Part of a small language model's weights: rotary positions.
Each number is 128 + 24 x the weight over the matrix's rms, rounded and kept within 0 to 255. Layers, rows and columns count from 0. Numbers have three digits each.

# layer 9 MLP down (transposed), 1024x256, rms 0.0785, rows 879-893, columns 128-191
161115134146112141131174134122166128131128114148087140150124093136107148123128142162074100111109137101144152151072147116102148111142156150144142136159074145130138112076156102144169122120148097
106077094124162145139138106139118143163117111168123116138140136122123112122128123133111140114121101135147090174138111139129135110125161085122115130123121158141129134147139143081140116147123152
110106105125116157105124098120109103088131151139111123162092126132097090112105166094138121178141134108152103117154129149111105087106137098097119153151117143111128136124174098171145106117126114
129154094107086137125133127113109141132153072158085098156120130130147130160186128128137146147127113131102132103131135141151110101137109120155129132152095145119093094057083117101152111134147169
089125134106070149159150172162116119124099140131103147111134135134124090155129127139092126124153135137138136137104144108145085106140107102131157095132162157164138106126109123101151167141134100
152118105208119122138123133116137156104097149105109151101121098126139135139110186107080109119131121198142115130124125154141159118114084143128131124109131108122117127136135169082129097096177122
101148110120131130136145132122162103131084105154124134112152130122126119098117142155137159127109101155107175120127100111148138110116087122093117135109096167147101122086120136107165118128138112
119120116128083081096125106126141139119156115114081125130152116138136129120146133097114104113148094109112142132152115158097109109147152104153200174129110130163143194162111143129143136141135137
132135114160104163139099145144131093097162093133059143131142154122122126150179107126125110123135093147107138138116115119096093160136150123151102117129166160118140140133123126171105102101113148
132138137131115139122155131094103090137093073114106116119114105153099158140138123097100114126142100090138109112143103111149144147163105178166088125177129122105169138102177183137099182133093126
179130112135183165104158119123139142114191125132117110124088130143128099113137109118115121160117155145156129085107162161078134160156178109118099150151127103160120106147114146114113092114110109
144146107131119132170107108136133133134095140149110097115096129141140075138109101098094121121116150132090090093087060153152104111153124149141119174150176130118147175096131120097115158115143137
123091112131178122117125137133074131124097156110121109142133088157132124108105188132087118178119151118117109115126127095143162152185133109122097108134151094107141125136125098157140135117101076
103095134164136093121132122135122131079097112207154145140114122140114111141105148149132149147177142149139089145114173086083144114095135129078151148170139127095135112149132106144137111158084097
074139148131116107136133139136129111111103132115149143120111121148126087123170157123125143149158140130129138155155136128184164123149159181117123088129120123117129161135124175114086121155125105
# layer 9 MLP gate, 1024x256, rms 0.084, rows 880-893, columns 128-191
165103176141132150165149132122140145151129177123155101112110128107114122114149153146135115130094115122143133150105066095113119106088092106159100120117156124163126124177144125152126111142139154
136131103155127166102104121176132107129139118136127144154130115134133076154132178103096110138125163095169127127139082101112127119100108126109123135136131143102074127145128147121168121113128117
142122118133121142161128126137102173145084090102163118133125128155086102081106135072102155137112083150146137093115083123140155151132138138090140122120139178177178151103139117103112111112132108
097096099166166123115134157117125161119102123079136150140108078114136145109162122131131160137124090108141139133095128151106122144147117172128104143133129126125146075111109129156122098170130115
126112122101137143113136135170125096092162151079137119191165126158138131125156131133142134148111146130086139187146140127099102127140124072151149111186127119162134128094113080178120095130131173
136125135140133121118090122122126166126171127113187124153131148114139150139141175113123122141155159074143165120115128153119159107155158123134117166141147165141159118120144093126123178114114117
105111111137138124131082158147104121127166133116125115148167064183145129137091103149114155101118152143133183046120114097125120144170124169124080118163104122108127159135137124123111116088151116
169094156170120110074163124123109140134122128102130128111113132121096092091082078106132143111126179129130137125107119157161148129114161131117131170122100152160118131124173128096133141148117165
085121102107101137151090103123147108100153166080127159153154099110098147112114122124122107176120140146129063086121117175114086143173145151122145095159128106131093136151159150104122143158172150
109118140120154163108134127134117109171140126159097126093147108133111119116176122134088117132104151144154135113153171133109118122146143102098095146138110092114103097153137153117127131167113115
148169145103104124111144088141133150144160145105124149106135163146175108106104131094138126130127169116154115110151096150159134142150109132112115101115109131107123105135138112105093125154157171
176153096117139174102122104141147114128117097091107156169125096163116130125124145144111153131111177185115135161144104128139123125152130130171133133153164101100151145179145151108169109149133121
142157122155135086098085101140133129169088136098096100118122148114151161104153099144151104142123117131107162107127137116108127074143138108135089153116125119150151128143128121100104096152120159
104107125127114124084110122123121139128170166095131101147152119122119118113121123093151131143119132169158102128143129111147134150130100107102084124141094147138117129147153112152103135123141114
# layer 9 MLP up, 1024x256, rms 0.0802, rows 880-893, columns 128-191
120127096166153146116175137089154116161199130110138098158105152128089165116115128138121153089116159180102116126144134124137097127159118143100116141153176109169141138111121154118139140109156091
151101106107135189114161108139139138135112155155105133155090120158087149113150099144145119149167143202154121121084111194137134110103063123136084124129121157129113121107114145134132132141153140
140118200143127142134118140143121089136132143143116139117123093090167096127117166142152083119118145111138120107086151122146150097113188109119139094120133133100093151099123120116127133127158122
129128136138146145109149116160137143135146095126094100122153156110082111101124124133118133082157087140143175124080104175090091190145127115136098087131115183153109132158163067162155130164103102
085101148122121139133150135144124147123138119109106166110142134154155117139103132143101115111132120112145070083145132143110121154105140137065135101129103153145125114127086137132126148141142128
127104104124119122165128107105122151098146095131162083087158144098129129144094153091113161119143128129115113175149125160168099122116123124140135133138106105094113135147124129114118119113155162
092149136150114160108150123154156135113108125151177097145181138093179093091134129152116130124118088109096098118108162128170139081172107125106104114181141177160147142100147060148120132100165204
139108131183099151110108115157134122143169146132137110123119133131121116158140104121148105123133126132095150122149110153166169085104133136063115136153097120072147110096117093085170104130094119
151133087179104135136157132093141179178099157142148148133119113154107145124172125135142181144138147150131184142166167091122126168122115163135111126119128118137150127116123140121136111135137119
099112098122136158125098128106162164088144128112089117130162128127119115126150148107161127119136138143140137106144119166118160120130148124160151127114111126151138142071088136153092098129163139
109146129111089065097110147059104109136175132123123116180182133152137117091150128104128126163118190152158116116148131089146133151145075100129158115173101135117151109154100127179156089127175126
120121121117113112111102125093146118129136125174112091121143121139106160109203124123132097122144142134120100112132105145106124121094114129107107127090104124167096110098089149121131089114125168
136130140162105114060112153124119105109106154164104139123150140132116070139074162151177128106129135129163137115128123086088117128112111118101138159164114156153116120160167132137115128139169108
081108119145163133135139129065067158114162137130128093154137102084152130089129143147190122166122137139132128110106142061146126114110144125110130166102136139161117134148158130130123153087149121